{"num_hidden_layers": 15, "hidden_size": 128, "num_attention_heads": 2, "num_key_value_heads": 2, "head_dim": 64, "intermediate_size": 640, "vocab_size": 1024, "hidden_act": "squared_relu", "norm": "rmsnorm", "norm_place": "pre", "norm_eps": 1e-05, "positions": "rope", "rope_theta": 10000.0, "rope_fraction": 0.5, "qk_norm": true, "attn_scale": 0.125, "bias": "none", "tie_word_embeddings": "early", "parallel_block": false, "extras": ["local attention windows", "a smear gate", "short convolutions", "an embedding shortcut", "skips across layers"], "init": "uniform", "init_std_qkv": 0.0502, "init_std_o": 0.0623, "init_std_up": 0.0718, "init_std_down": 0.0718, "optimizer": "muon_hyperball", "learning_rate": 0.00609, "beta1": 0.95, "weight_decay": 0.0, "lr_head": 0.00393, "warmup_steps": 0, "schedule": "wsd", "decay_fraction": 1.0, "decay_shape": "linear", "final_lr_fraction": 0.05, "batch_tokens": [8192, 16384, 24576], "max_seq_len": 512, "doc_mask": true, "z_loss": 0.001, "train_tokens": 125300000, "max_steps": 8434, "dataset": "wikipedia_en"}
Each number is 50 + 10 x the weight over its row's rms, rounded and kept within 0 to 99. Layers, rows and columns count from 0. The size before them is the row's rms in percent of the matrix's.

# up: layer 10 MLP up, 640x128, rms 0.0718, rows 563-589, columns 0-127
# down: layer 10 MLP down (transposed), 640x128, rms 0.072, rows 563-589, columns 0-127
up563 106:59 61 48 47 47 46 52 39 54 63 66 57 59 59 58 36 47 56 46 56 45 76 37 64 30 41 55 60 49 47 49 49 54 53 53 36 53 49 44 52 30 59 46 58 40 38 73 49 50 54 27 50 71 51 42 33 48 47 56 59 62 40 57 32 72 52 55 60 46 38 40 41 40 54 47 43 64 49 59 41 39 58 45 35 53 49 42 45 57 41 47 60 47 43 45 57 48 54 46 62 45 35 40 55 64 41 50 48 51 52 45 56 35 41 31 27 67 68 36 36 53 54 58 45 63 65 46 60
down563 109:53 40 56 48 32 48 42 36 38 65 62 53 44 41 36 65 52 60 45 63 61 49 50 43 56 31 47 66 53 57 53 49 62 58 53 56 54 43 55 50 54 58 41 58 59 42 62 56 50 52 52 48 46 39 57 33 61 58 35 44 49 44 32 59 43 42 70 54 31 49 56 52 69 60 56 60 56 53 41 15 50 57 44 47 51 67 62 74 51 36 39 51 58 66 61 58 55 59 56 44 51 26 62 61 62 43 55 41 65 63 56 45 63 48 45 41 39 53 57 67 53 57 50 42 48 44 52 55
up564 094:47 43 55 36 57 46 62 46 55 62 46 63 54 35 53 54 53 37 43 46 34 37 59 21 28 57 49 56 48 46 51 52 43 66 64 48 48 51 47 35 66 46 49 42 53 31 40 61 69 65 43 37 40 33 59 45 52 39 41 66 62 48 51 35 71 41 53 48 51 58 46 53 31 37 48 50 36 52 46 55 58 44 53 55 47 36 20 62 49 57 46 55 53 47 43 51 40 49 59 53 46 50 70 41 61 57 44 51 52 50 54 60 61 52 58 51 52 45 31 56 67 42 33 45 48 59 31 43
down564 097:68 43 61 36 49 42 38 40 53 60 50 52 46 64 39 50 63 59 43 58 28 49 48 46 50 50 53 55 51 45 60 64 38 45 57 58 37 49 46 50 60 49 54 47 52 60 40 42 79 61 56 65 62 53 58 49 35 38 59 55 51 36 43 37 61 48 47 36 36 61 48 47 53 38 46 52 48 49 50 75 58 60 55 59 57 49 49 37 55 55 37 43 36 51 42 51 36 59 69 66 38 30 58 48 50 57 57 50 65 31 49 57 61 40 70 53 49 80 34 41 44 63 40 45 57 45 50 47
up565 093:54 31 64 49 37 43 43 44 57 60 44 53 51 50 48 47 43 52 47 44 80 58 45 51 54 50 36 50 60 41 58 68 47 47 66 55 48 33 52 54 54 57 40 50 54 45 55 56 59 72 33 51 59 47 49 42 49 39 58 37 43 48 41 65 45 41 25 49 45 50 42 60 42 29 58 55 47 61 56 62 39 55 63 51 46 34 57 50 45 53 48 50 62 48 39 49 54 65 36 53 36 59 64 52 32 48 62 48 39 48 52 45 64 59 45 41 54 81 53 63 55 51 60 64 66 22 55 48
down565 083:55 36 42 58 42 45 53 32 63 60 46 62 55 51 33 62 44 64 41 50 50 71 52 63 66 57 48 62 44 64 61 48 33 59 56 49 73 41 52 56 35 68 39 45 30 46 68 34 57 44 54 44 25 42 32 47 52 48 53 50 38 56 56 42 59 39 55 38 49 51 52 49 44 50 44 42 59 48 47 60 48 34 42 36 46 66 51 54 29 57 48 60 54 49 42 28 51 66 43 43 58 48 54 35 43 54 45 50 62 50 61 59 52 47 63 44 52 34 60 44 62 39 49 59 62 57 54 69
up566 070:44 42 26 48 59 52 50 59 51 37 52 53 76 44 55 66 64 58 34 59 55 33 45 38 52 57 72 34 43 53 50 44 59 49 47 38 33 47 43 60 49 55 43 56 37 42 49 67 50 47 50 62 41 47 44 50 43 58 55 56 30 46 58 47 63 42 73 44 59 48 47 44 67 44 59 27 55 52 48 61 48 61 55 62 75 59 37 66 61 45 63 58 46 55 43 55 55 48 50 39 44 42 56 29 47 66 43 45 50 55 50 58 62 33 57 46 56 43 46 46 42 44 39 66 35 50 58 57
down566 071:20 52 46 39 45 55 54 67 42 41 38 36 61 42 50 46 47 43 46 61 51 65 37 47 62 35 52 71 40 53 61 65 64 52 44 55 75 42 56 49 41 48 43 59 50 39 43 47 52 45 45 53 36 48 54 38 60 60 40 45 57 54 39 44 44 54 47 47 48 31 46 44 31 67 34 37 63 54 40 52 62 59 44 45 56 46 57 29 36 50 59 46 52 52 62 40 50 62 61 62 45 64 58 38 55 40 43 47 56 46 49 43 37 45 63 45 47 39 50 48 56 47 68 79 39 52 35 63
up567 113:52 42 45 54 57 57 48 54 49 50 44 45 27 52 66 59 58 41 58 54 42 40 62 51 55 42 52 59 51 48 20 49 55 61 56 67 46 61 41 34 55 46 41 48 33 45 46 77 54 45 41 51 33 47 57 45 44 59 47 48 48 32 62 57 50 29 42 59 52 57 45 46 75 48 70 39 62 69 47 69 62 57 53 40 65 46 56 54 58 58 52 59 50 44 39 44 41 50 51 58 43 53 51 39 36 69 40 40 35 60 57 42 45 53 47 57 45 52 39 65 46 69 53 61 43 65 57 67
down567 110:43 56 48 51 49 50 31 50 49 47 54 56 70 52 47 49 46 47 43 53 58 65 48 39 56 39 55 56 48 59 81 44 49 59 49 50 47 51 52 44 52 39 53 44 63 50 64 42 64 56 60 60 45 60 52 63 49 49 47 34 52 59 39 54 56 57 71 70 50 47 44 56 65 57 67 54 54 42 34 39 34 53 42 47 55 12 50 47 55 61 47 33 64 40 41 50 44 36 60 48 49 29 70 55 56 47 38 56 62 51 43 54 71 31 51 57 54 33 42 45 58 54 56 57 67 42 48 38
up568 100:51 48 53 60 54 61 42 32 43 72 45 67 51 44 45 65 51 57 48 48 58 62 38 33 71 77 61 64 59 45 68 62 65 45 43 54 61 46 58 38 41 52 51 56 54 45 56 53 59 56 39 39 44 44 47 46 56 40 41 31 38 37 67 54 39 57 36 38 62 49 56 58 60 68 50 48 44 48 51 38 70 56 45 42 35 57 62 48 61 58 68 51 59 43 55 43 24 55 60 51 58 55 60 45 39 58 51 52 43 40 47 35 61 44 61 49 57 46 42 59 46 42 53 47 52 59 48 30
down568 107:45 42 59 25 43 49 58 17 52 41 50 46 71 64 51 42 47 50 35 60 64 65 54 59 49 52 65 50 54 36 50 44 45 53 61 50 56 36 61 47 32 42 33 46 55 59 46 46 47 56 61 54 55 48 60 55 43 55 37 52 51 64 46 72 58 71 44 62 45 52 43 67 42 55 42 58 56 62 77 39 50 65 56 35 36 63 59 57 44 49 48 63 50 68 66 48 48 55 50 41 68 43 44 61 48 53 49 51 51 46 51 58 49 45 46 51 61 47 34 62 68 58 38 55 47 50 57 40
up569 104:55 59 41 52 59 48 54 43 51 53 44 67 66 37 45 56 45 55 47 30 42 71 52 34 48 49 33 59 64 55 35 47 52 40 40 57 37 36 36 28 36 45 51 45 64 49 56 69 48 50 67 29 50 40 64 56 62 44 44 63 66 57 53 39 43 53 48 66 42 57 44 62 58 49 64 54 42 49 45 55 52 42 59 43 44 61 64 42 48 55 37 45 32 38 62 46 70 46 55 55 48 40 47 62 44 40 60 39 49 47 48 45 59 48 42 67 60 51 48 64 40 55 23 53 63 58 52 54
down569 095:49 48 30 51 54 63 59 41 58 61 44 36 60 68 54 57 53 45 80 68 36 56 56 53 41 48 52 53 53 44 50 63 42 32 61 47 39 46 47 46 66 56 71 53 45 56 55 45 45 64 41 56 66 31 62 77 55 51 52 61 47 48 44 45 58 46 57 48 50 51 53 54 56 56 42 33 64 53 64 62 48 37 31 36 61 69 59 51 54 53 59 41 51 49 31 47 62 57 56 42 64 55 52 39 53 53 67 59 39 66 50 41 32 39 65 51 56 48 51 55 47 41 50 48 39 50 36 53
up570 100:68 58 52 51 32 43 51 61 63 61 63 44 59 41 58 42 30 53 50 53 53 50 69 61 38 42 54 46 60 63 47 65 47 68 44 51 50 56 77 62 28 50 51 48 34 53 56 47 50 49 41 51 37 78 49 49 52 56 47 60 64 49 43 55 60 51 49 67 59 50 60 48 67 51 55 50 54 45 59 49 51 64 46 58 43 34 58 52 50 37 20 58 59 44 67 61 51 45 62 68 55 41 47 40 62 40 59 54 49 50 34 43 46 35 40 47 52 45 58 56 58 48 63 38 60 63 40 45
down570 099:51 61 48 47 31 63 54 55 48 54 61 50 45 44 36 31 54 58 37 55 61 43 48 48 41 45 40 55 38 46 45 45 49 37 40 54 37 63 68 25 32 45 68 33 54 49 58 45 45 47 53 51 51 69 39 51 51 54 48 45 50 66 52 44 54 44 44 52 49 43 50 51 65 83 60 54 55 73 47 45 55 74 52 35 46 50 72 44 54 53 72 39 49 34 63 56 58 46 60 47 52 43 41 38 50 69 38 55 51 49 56 47 51 36 45 29 57 61 39 57 53 45 53 57 57 36 54 55
up571 092:39 61 42 61 61 46 30 47 62 59 53 51 62 39 52 45 45 34 34 55 48 47 51 37 61 47 60 54 52 38 62 48 38 56 25 44 54 37 38 48 47 32 61 55 66 43 62 47 52 53 52 62 38 51 54 49 55 45 43 65 38 60 46 58 54 42 25 60 66 43 35 60 61 34 51 39 34 55 54 49 56 51 53 56 34 57 45 60 41 58 50 76 51 46 52 36 51 43 38 63 49 50 58 55 42 47 34 48 41 50 45 80 37 44 54 58 50 44 54 31 58 56 52 43 39 64 39 53
down571 091:47 44 51 42 47 55 56 62 48 54 41 33 30 67 54 56 37 66 47 51 45 46 44 50 48 74 65 55 49 48 49 46 57 52 50 43 51 47 32 47 48 64 54 56 40 41 47 51 61 60 70 58 33 53 59 56 47 34 61 39 57 53 49 42 47 52 54 35 55 39 55 36 68 63 18 30 53 58 37 28 54 42 36 39 57 62 52 59 46 63 40 32 48 50 57 54 32 50 44 63 51 48 51 45 72 39 49 52 45 55 50 43 51 62 51 41 38 44 36 50 42 57 44 26 50 39 53 55
up572 105:55 69 60 61 36 45 44 43 47 72 63 46 38 50 61 56 64 48 53 56 59 63 36 42 46 57 46 54 45 53 57 39 56 48 59 52 59 45 57 29 63 44 49 47 42 56 58 68 74 73 58 47 65 55 48 64 54 39 48 49 55 57 42 55 52 50 68 44 51 41 42 46 47 53 61 48 40 47 44 61 63 39 56 66 64 46 57 66 62 54 56 53 52 32 51 26 50 40 45 27 51 43 60 43 66 54 56 69 50 57 50 28 45 70 57 59 43 36 42 54 56 56 42 42 44 37 56 52
down572 098:52 55 45 57 63 47 54 45 63 50 30 35 59 30 68 44 67 69 43 59 36 69 63 51 45 45 51 49 49 55 58 25 38 53 68 45 43 41 74 44 43 44 41 57 52 42 45 57 31 37 42 38 50 39 49 38 51 47 56 38 48 42 54 42 47 45 63 56 49 48 58 52 59 46 69 51 39 49 46 67 54 30 51 53 53 57 56 68 66 74 30 40 54 44 44 61 41 44 47 44 50 47 49 53 52 53 36 53 45 40 59 31 57 61 53 55 51 53 44 57 51 67 60 54 44 58 52 36
up573 116:46 37 52 37 48 55 57 66 56 50 55 68 54 32 63 44 62 40 63 39 66 52 43 64 54 61 48 43 47 49 55 62 54 37 78 31 68 37 56 38 53 69 43 51 56 38 52 43 47 55 56 51 50 45 54 47 42 53 47 32 46 69 54 52 48 40 39 59 41 48 51 49 52 59 46 60 36 36 55 55 49 30 62 54 56 49 45 69 61 57 48 46 54 44 48 61 47 49 46 53 31 44 31 48 55 31 51 49 57 44 50 47 64 79 56 37 36 49 44 63 58 47 48 46 71 44 60 67
down573 104:55 36 68 45 47 49 39 47 48 41 33 43 40 56 63 42 47 50 48 58 52 37 44 48 47 53 39 62 43 53 49 51 46 46 59 44 57 60 56 32 54 39 44 41 36 46 43 51 43 48 63 49 55 30 64 50 55 49 44 46 57 49 45 49 38 35 36 54 53 59 59 40 50 53 64 55 33 40 66 42 33 39 62 37 51 45 47 68 52 43 48 69 36 77 51 53 57 30 56 50 33 56 42 34 68 72 58 57 53 57 35 41 55 51 48 44 60 52 35 55 64 29 56 53 40 27 39 48
up574 090:44 64 40 47 61 52 51 48 49 64 58 46 40 55 33 49 47 36 55 49 52 68 64 43 42 51 28 66 49 54 46 70 43 54 40 40 63 47 61 56 62 61 51 62 43 52 56 43 49 45 54 41 66 55 46 54 49 43 48 71 51 40 35 38 34 52 56 25 56 55 55 37 67 53 33 39 41 50 69 63 54 48 68 58 47 56 37 33 32 37 52 37 52 51 27 53 54 48 47 40 59 57 44 50 70 48 59 60 40 49 48 60 38 35 55 38 48 48 53 34 48 54 49 30 45 56 51 40
down574 101:41 48 32 51 42 51 59 51 52 39 47 36 58 66 56 61 60 59 51 34 60 33 52 38 56 41 50 46 57 51 57 44 54 61 46 46 50 54 45 46 56 34 55 32 58 53 50 39 44 49 40 43 42 38 59 69 53 40 49 46 47 41 54 51 51 71 39 65 53 55 42 56 60 48 42 62 47 32 72 23 43 26 36 54 62 52 20 40 55 54 58 49 40 51 55 42 46 52 62 51 59 29 57 52 46 48 31 41 55 53 52 51 43 55 66 52 41 48 70 25 54 56 42 41 44 56 46 55
up575 099:53 49 52 48 54 51 41 45 52 71 53 63 59 28 30 53 59 50 31 61 61 43 54 61 67 63 58 62 65 47 54 39 73 54 50 48 40 35 33 41 51 64 63 52 56 39 49 48 44 66 40 61 45 42 44 56 48 48 39 47 46 62 47 29 53 46 69 56 44 48 52 54 43 34 46 60 42 34 46 52 44 42 46 48 34 43 57 44 62 49 37 60 48 29 63 41 59 47 44 45 43 56 58 47 45 30 48 65 63 60 58 45 40 58 48 41 71 49 50 53 53 53 55 65 50 35 28 60
down575 094:47 37 40 62 59 57 54 28 51 51 54 39 46 65 33 55 57 43 46 50 54 57 21 47 47 41 49 51 53 35 61 37 55 53 62 42 43 52 63 51 52 56 58 34 44 64 29 43 48 42 46 50 63 46 59 47 45 44 59 59 47 55 40 40 51 54 48 53 46 44 38 61 37 68 41 46 60 67 39 48 47 52 65 64 54 41 45 50 53 56 55 54 64 56 47 52 54 51 35 77 49 38 54 49 60 44 59 48 49 48 47 50 32 48 64 45 44 69 48 45 58 34 53 76 21 47 27 47
up576 106:60 44 52 38 46 50 41 51 55 68 57 38 45 52 43 56 51 42 56 54 49 44 70 53 44 51 54 61 51 35 40 56 56 44 36 60 36 53 54 33 53 37 50 45 48 37 41 69 59 53 44 52 58 49 74 45 53 60 48 63 49 66 46 41 61 41 58 47 42 35 63 47 62 44 50 35 41 41 62 45 65 59 62 50 43 50 40 32 66 45 52 46 49 56 63 45 44 53 37 34 62 47 31 43 51 43 40 56 46 54 60 58 43 42 25 44 56 50 56 50 24 81 35 51 40 43 36 58
down576 103:62 59 49 41 49 68 50 48 55 64 54 46 52 63 62 64 51 68 59 57 39 32 47 47 60 50 67 58 42 44 66 55 51 47 60 45 39 62 53 44 57 35 57 52 38 52 42 52 72 46 57 40 31 48 65 60 47 47 43 66 58 47 49 55 66 48 39 27 50 47 57 50 51 51 40 44 56 43 56 57 40 56 33 42 56 56 42 32 31 50 34 55 52 41 56 55 45 66 67 51 56 48 51 49 67 57 39 50 31 43 46 68 51 50 39 35 63 72 53 38 45 57 62 65 55 41 32 48
up577 104:51 45 59 57 48 43 44 42 53 36 52 46 51 54 50 58 56 48 42 37 57 38 57 56 54 55 56 55 67 35 43 42 52 47 48 60 92 48 38 20 60 47 48 48 53 46 46 61 48 63 35 40 53 43 47 53 27 49 50 53 50 59 56 55 49 47 57 64 32 52 71 47 54 50 43 49 38 47 50 41 50 45 75 49 44 37 55 43 57 50 45 41 64 50 52 51 64 56 68 49 48 56 56 65 28 48 48 51 68 72 26 47 41 47 54 40 42 66 67 41 52 51 46 59 51 50 56 43
down577 102:60 36 55 39 65 68 28 66 54 56 37 52 57 44 51 49 50 54 46 49 55 48 43 51 60 39 43 30 69 51 51 52 60 70 54 54 62 66 55 49 56 46 48 42 56 37 55 50 52 52 39 43 60 82 36 56 53 39 59 49 46 61 52 60 42 68 53 52 50 46 41 43 30 48 27 47 49 37 61 46 45 52 54 59 33 45 39 44 60 52 50 38 57 47 62 59 29 41 60 58 56 45 48 46 54 47 60 55 47 44 31 67 56 44 57 41 39 49 58 33 53 49 55 67 59 40 74 50
up578 097:74 44 62 55 39 46 38 41 41 45 43 61 56 44 62 57 45 39 62 50 59 33 56 21 54 46 43 46 30 55 51 45 50 46 55 38 30 48 53 36 40 55 56 57 55 45 52 59 44 57 53 51 41 34 48 49 54 36 50 47 61 47 45 44 58 34 73 59 45 33 51 63 37 41 57 45 53 45 52 63 24 61 47 57 47 46 43 59 53 61 63 50 34 39 44 37 64 52 62 18 42 67 52 58 50 42 52 39 48 44 54 62 41 50 57 48 43 49 47 54 41 61 31 63 46 51 52 61
down578 097:61 40 58 43 64 53 47 61 49 52 42 44 49 58 54 40 32 59 51 56 48 46 59 42 52 40 44 62 49 52 48 51 60 47 66 51 32 44 50 32 53 31 51 19 45 56 42 62 49 47 44 46 47 51 33 57 34 52 31 49 43 79 43 28 55 60 52 54 38 46 55 50 39 32 44 43 61 40 54 59 50 69 49 23 53 57 42 48 41 56 55 47 39 48 46 52 51 52 59 59 56 54 62 42 38 44 46 64 50 27 50 52 51 60 38 65 48 41 35 44 51 69 59 57 55 38 38 57
up579 100:46 32 60 54 53 58 44 43 65 54 66 51 65 36 60 46 65 38 64 49 38 68 35 60 47 47 42 53 33 44 63 38 63 64 67 62 67 38 58 51 56 54 46 39 55 38 44 51 32 53 33 55 41 40 36 60 60 46 57 30 60 61 36 33 44 40 49 66 43 45 57 50 49 51 53 45 33 57 40 48 31 63 66 44 56 33 50 45 51 54 47 65 57 40 66 49 62 46 33 51 42 45 64 44 39 53 49 56 46 59 41 40 39 51 49 47 49 49 60 58 48 63 64 38 42 54 46 58
down579 098:51 47 40 55 44 52 30 35 60 56 55 74 53 61 39 55 45 52 52 54 49 47 46 39 61 64 46 48 62 54 58 52 63 45 60 39 48 61 39 54 40 53 51 45 60 38 33 39 52 44 35 32 46 54 53 36 55 51 54 53 37 48 52 51 47 57 45 64 59 58 50 68 45 48 60 50 52 54 50 30 52 51 51 42 49 46 33 66 63 48 45 53 61 49 41 43 50 65 49 57 39 40 42 45 58 40 35 51 58 37 59 60 54 49 76 65 63 47 58 43 23 42 49 58 13 52 29 59
up580 110:66 58 34 51 46 65 51 46 55 49 50 43 44 40 44 47 54 59 55 50 50 52 45 55 48 71 44 49 59 46 50 61 41 58 46 50 41 46 74 56 32 44 46 51 52 46 63 41 34 47 49 48 51 63 62 52 47 55 52 40 55 54 58 56 44 52 54 46 61 47 60 38 57 65 58 55 39 33 49 49 26 68 47 43 55 46 40 39 54 34 47 50 60 66 42 32 56 54 46 45 52 67 42 41 64 36 44 38 58 61 36 53 57 78 34 39 42 56 62 56 80 62 34 59 57 72 48 62
down580 098:44 32 55 61 52 56 47 41 34 47 39 50 59 58 41 59 42 46 43 63 50 63 59 52 48 70 57 54 62 26 47 52 53 24 59 46 53 63 69 54 39 46 52 58 53 41 35 46 44 61 48 53 50 41 59 60 54 56 55 56 42 51 59 47 62 55 43 34 63 58 61 35 49 51 60 41 42 34 50 37 40 52 63 38 26 42 55 46 36 46 42 48 40 58 58 48 62 43 43 49 49 38 54 43 53 47 51 46 47 69 39 63 61 74 47 33 32 62 37 46 56 42 55 28 56 66 46 60
up581 087:53 40 38 50 34 59 60 44 39 31 32 51 43 53 54 41 67 51 43 54 44 53 53 45 34 47 54 61 51 62 51 71 44 62 47 46 70 46 43 60 50 48 52 69 48 53 45 42 50 44 60 43 46 32 35 51 56 44 48 46 53 41 65 65 73 48 38 49 47 49 59 34 57 58 59 50 51 65 65 60 57 49 59 58 62 47 35 41 49 63 65 56 70 62 35 43 48 53 71 52 41 71 45 51 32 35 52 50 43 44 56 40 72 67 48 39 52 45 57 47 54 49 51 54 37 65 36 48
down581 081:42 68 36 40 66 48 38 60 49 71 42 47 45 34 47 49 56 43 50 54 36 73 36 47 59 57 55 48 51 52 42 52 58 46 47 57 42 54 41 59 64 45 42 36 54 45 51 65 55 79 43 64 42 46 64 49 53 42 42 33 49 31 57 56 55 31 56 39 55 62 52 60 60 55 63 44 44 47 52 55 57 61 60 55 55 58 48 55 50 56 28 63 36 62 67 56 43 47 48 53 41 45 45 63 46 53 41 78 62 32 46 54 34 42 51 42 61 54 57 64 40 37 50 59 49 50 54 65
up582 104:52 70 34 50 72 39 52 48 50 54 61 48 35 39 39 63 51 52 57 52 52 60 60 58 35 42 47 34 51 64 51 41 66 44 35 43 59 41 57 54 76 59 43 39 50 47 61 59 62 77 51 55 55 43 44 49 48 48 66 52 66 42 46 33 62 35 54 56 51 51 48 42 39 64 55 59 51 54 53 48 52 43 55 44 57 38 55 58 48 52 71 41 36 59 44 36 51 65 27 66 47 45 53 27 48 28 46 46 45 59 53 35 48 59 56 35 48 43 51 59 65 48 56 64 48 52 51 51
down582 109:74 55 42 50 46 52 38 59 55 37 56 55 68 65 62 58 43 40 57 50 64 34 51 40 51 53 47 51 60 45 56 42 45 62 53 54 38 50 43 45 40 51 60 66 59 53 44 51 53 42 55 48 61 51 54 46 36 52 38 48 51 57 51 48 41 59 28 54 32 47 52 53 38 45 45 57 48 58 56 34 50 58 47 60 54 07 42 40 53 43 42 49 69 42 71 57 31 60 65 63 33 46 55 62 51 52 58 58 40 43 66 56 32 50 47 52 46 50 50 52 41 37 49 66 71 38 48 61
up583 101:45 45 34 59 56 40 45 56 59 39 53 58 39 51 72 53 63 51 70 53 45 48 45 55 50 62 40 48 41 68 60 52 50 42 53 49 47 62 44 35 53 50 68 60 35 47 55 52 54 56 65 51 41 43 43 43 39 43 42 57 65 69 69 50 48 55 53 68 60 34 54 74 51 40 63 50 54 49 45 63 56 37 45 40 30 51 59 39 45 53 54 62 64 45 54 41 61 41 38 49 51 66 58 34 55 57 63 39 37 52 51 41 50 80 44 44 39 56 45 44 62 54 40 47 48 70 53 66
down583 095:46 50 48 43 61 42 50 30 60 47 40 46 66 51 45 71 48 51 47 57 41 47 57 39 51 49 58 58 31 61 56 57 49 52 43 46 46 53 39 59 68 35 49 64 50 59 52 37 30 59 47 43 48 47 36 45 38 52 49 41 58 64 55 49 44 35 51 55 50 48 61 52 50 58 44 38 69 33 41 58 49 33 36 36 24 50 48 40 57 49 53 41 60 59 41 33 49 69 43 74 36 51 63 55 47 31 58 35 53 30 57 58 33 56 36 50 46 47 53 59 49 32 45 63 57 61 47 64
up584 070:57 78 39 50 35 28 59 58 45 72 39 54 57 38 47 42 50 52 46 55 31 47 47 46 56 46 46 42 55 62 37 55 49 55 52 50 46 42 56 44 44 45 40 55 55 34 28 44 45 56 49 64 43 56 33 50 51 59 69 66 59 49 51 50 51 60 62 50 33 33 45 48 45 30 53 44 50 38 53 44 44 34 42 59 35 41 49 42 47 50 43 53 36 34 55 45 50 45 62 31 50 59 61 27 55 43 73 51 52 48 41 37 43 50 56 73 57 41 49 47 50 46 58 70 55 63 52 63
down584 071:31 59 43 42 51 46 36 41 58 62 47 31 54 43 51 51 25 47 54 35 51 47 51 57 58 61 37 51 53 45 78 32 34 52 34 59 46 51 73 43 66 40 36 53 42 43 53 49 51 43 55 56 49 60 64 62 52 52 52 53 55 51 50 42 53 54 33 54 57 56 52 35 58 50 61 57 51 72 61 47 48 59 34 48 38 46 65 44 41 52 47 42 47 38 42 45 39 34 58 36 42 57 52 42 36 55 43 67 46 51 53 42 40 52 48 53 50 59 46 55 55 31 70 38 68 40 69 37
up585 093:59 26 40 68 54 55 58 68 55 60 45 62 56 54 66 62 32 39 64 69 64 74 50 57 59 46 48 45 51 51 39 29 61 52 44 68 39 46 57 56 54 55 51 42 48 32 47 43 54 44 52 54 36 69 42 57 47 46 52 26 60 43 47 41 65 51 66 30 41 61 48 63 45 67 44 57 55 51 59 56 42 42 45 54 57 56 50 60 61 46 50 45 35 39 48 62 38 53 54 34 51 45 49 47 58 53 37 66 52 47 53 29 42 50 44 65 35 49 57 52 41 44 52 49 51 64 59 44
down585 098:54 48 52 44 47 39 33 46 50 49 51 54 52 42 56 58 59 44 46 57 48 44 35 46 48 45 45 37 54 77 35 45 47 52 47 38 53 41 48 59 73 45 37 44 59 33 77 41 51 58 48 50 39 56 40 65 41 54 54 35 53 46 56 49 36 60 54 55 52 49 41 43 42 78 58 50 40 53 72 46 54 69 50 38 52 52 60 49 48 52 57 38 47 45 40 59 44 39 26 40 19 42 52 61 49 44 48 61 49 41 53 49 69 50 40 55 50 48 69 68 55 51 61 34 60 48 63 42
up586 106:42 47 65 52 48 39 40 64 55 50 70 33 56 37 59 46 48 56 74 39 46 63 62 51 35 48 60 40 37 62 49 56 62 54 54 53 27 57 29 45 44 59 39 38 40 65 40 60 53 56 55 48 44 52 57 54 41 65 54 51 51 50 45 47 53 44 67 40 60 41 51 60 49 46 45 34 33 53 54 44 40 60 66 58 49 50 45 44 68 74 50 46 52 71 36 51 65 54 37 54 62 49 44 56 50 67 57 51 38 58 50 51 45 42 57 47 62 36 49 50 62 69 51 61 72 42 42 41
down586 096:39 46 26 41 43 60 48 47 54 50 49 46 41 54 59 54 53 39 45 64 59 42 45 60 57 34 56 34 50 46 47 35 59 64 40 65 52 52 44 30 51 45 53 48 45 39 59 59 65 45 30 46 44 65 41 39 51 31 57 50 48 49 55 53 45 53 50 45 41 61 47 53 49 42 31 47 56 53 53 37 52 26 52 38 38 29 59 44 43 43 30 47 36 47 69 63 52 63 55 46 57 38 45 50 26 49 36 44 76 54 60 55 52 47 50 29 63 46 42 52 34 57 44 50 64 66 43 42
up587 119:51 42 47 45 52 51 48 50 57 45 60 47 52 44 59 56 57 52 55 44 49 57 56 49 49 37 45 54 25 41 47 56 53 46 33 51 51 56 37 42 47 53 39 62 59 32 51 53 53 37 55 40 42 52 35 57 55 60 44 30 53 62 66 66 62 46 56 41 30 72 50 46 51 63 48 52 42 54 43 69 50 54 59 42 28 51 58 55 50 57 36 48 50 59 46 72 45 49 62 42 56 47 50 62 39 58 40 60 48 37 26 43 16 61 30 39 47 61 50 50 57 32 37 61 53 63 63 36
down587 117:47 38 55 38 47 51 42 54 54 65 52 58 60 58 53 43 45 64 64 53 41 71 50 30 40 37 63 46 49 67 46 60 55 65 64 45 32 68 66 52 47 37 34 54 56 45 41 61 50 51 49 49 50 48 51 54 39 45 47 38 54 52 59 62 49 53 45 45 43 42 51 75 41 57 52 59 59 52 49 42 43 39 47 60 53 48 46 46 50 65 81 37 54 49 25 41 46 44 34 54 63 38 49 63 64 55 40 51 54 36 23 55 53 37 49 60 41 32 58 43 48 52 44 35 40 56 58 41
up588 103:53 56 74 59 62 38 47 58 54 54 44 54 60 42 64 41 59 51 45 45 57 54 50 58 48 61 61 53 38 63 33 40 47 54 33 62 58 36 40 30 53 43 77 66 52 47 44 43 31 47 41 52 63 56 52 54 59 44 53 43 39 22 50 37 41 32 40 35 50 49 56 50 38 49 61 51 66 55 63 72 47 55 54 51 33 41 43 48 64 52 59 57 64 45 57 46 42 28 69 48 54 58 37 57 56 44 45 51 48 55 51 47 39 42 59 62 62 46 50 57 71 57 55 56 45 57 58 54
down588 103:49 55 68 48 64 51 51 40 43 50 68 56 52 36 46 50 77 59 54 52 20 55 45 49 49 33 39 39 52 51 58 71 61 35 35 43 33 39 38 43 59 66 56 59 47 39 55 67 57 62 54 43 49 31 37 58 56 56 39 47 63 47 62 57 47 36 47 40 47 50 43 41 44 33 36 41 51 48 55 52 68 57 72 39 41 52 54 69 48 54 44 39 59 69 34 38 45 45 46 45 61 54 49 51 40 55 55 60 51 45 50 52 46 43 53 51 38 64 45 48 58 36 51 52 63 51 57 35
up589 092:42 57 69 50 44 47 57 42 64 54 50 61 54 54 52 46 46 48 51 51 48 41 47 33 55 18 53 56 48 56 36 51 28 45 49 84 86 48 53 37 43 48 59 36 52 37 65 56 43 64 46 42 57 44 60 70 57 45 62 28 58 52 38 46 48 52 53 52 24 56 41 49 65 56 60 45 41 44 56 65 58 54 48 63 45 50 46 51 54 53 44 40 44 61 52 41 54 44 44 50 44 61 64 42 44 62 48 58 47 59 41 50 48 54 45 56 43 40 58 57 57 41 46 44 42 62 32 54
down589 092:47 59 43 56 54 57 69 47 59 45 35 57 69 38 49 44 62 58 39 58 52 53 43 31 48 39 47 68 54 48 49 63 51 55 45 56 76 34 37 54 60 64 52 49 62 55 71 46 42 50 68 57 46 45 41 37 38 48 41 56 36 48 50 59 73 55 49 74 42 31 46 56 56 50 35 54 42 33 58 61 51 43 53 51 51 48 51 74 61 43 46 45 44 52 42 56 52 44 39 48 36 49 50 31 61 35 29 52 45 61 52 50 60 56 46 45 60 48 62 47 38 63 43 31 45 57 49 60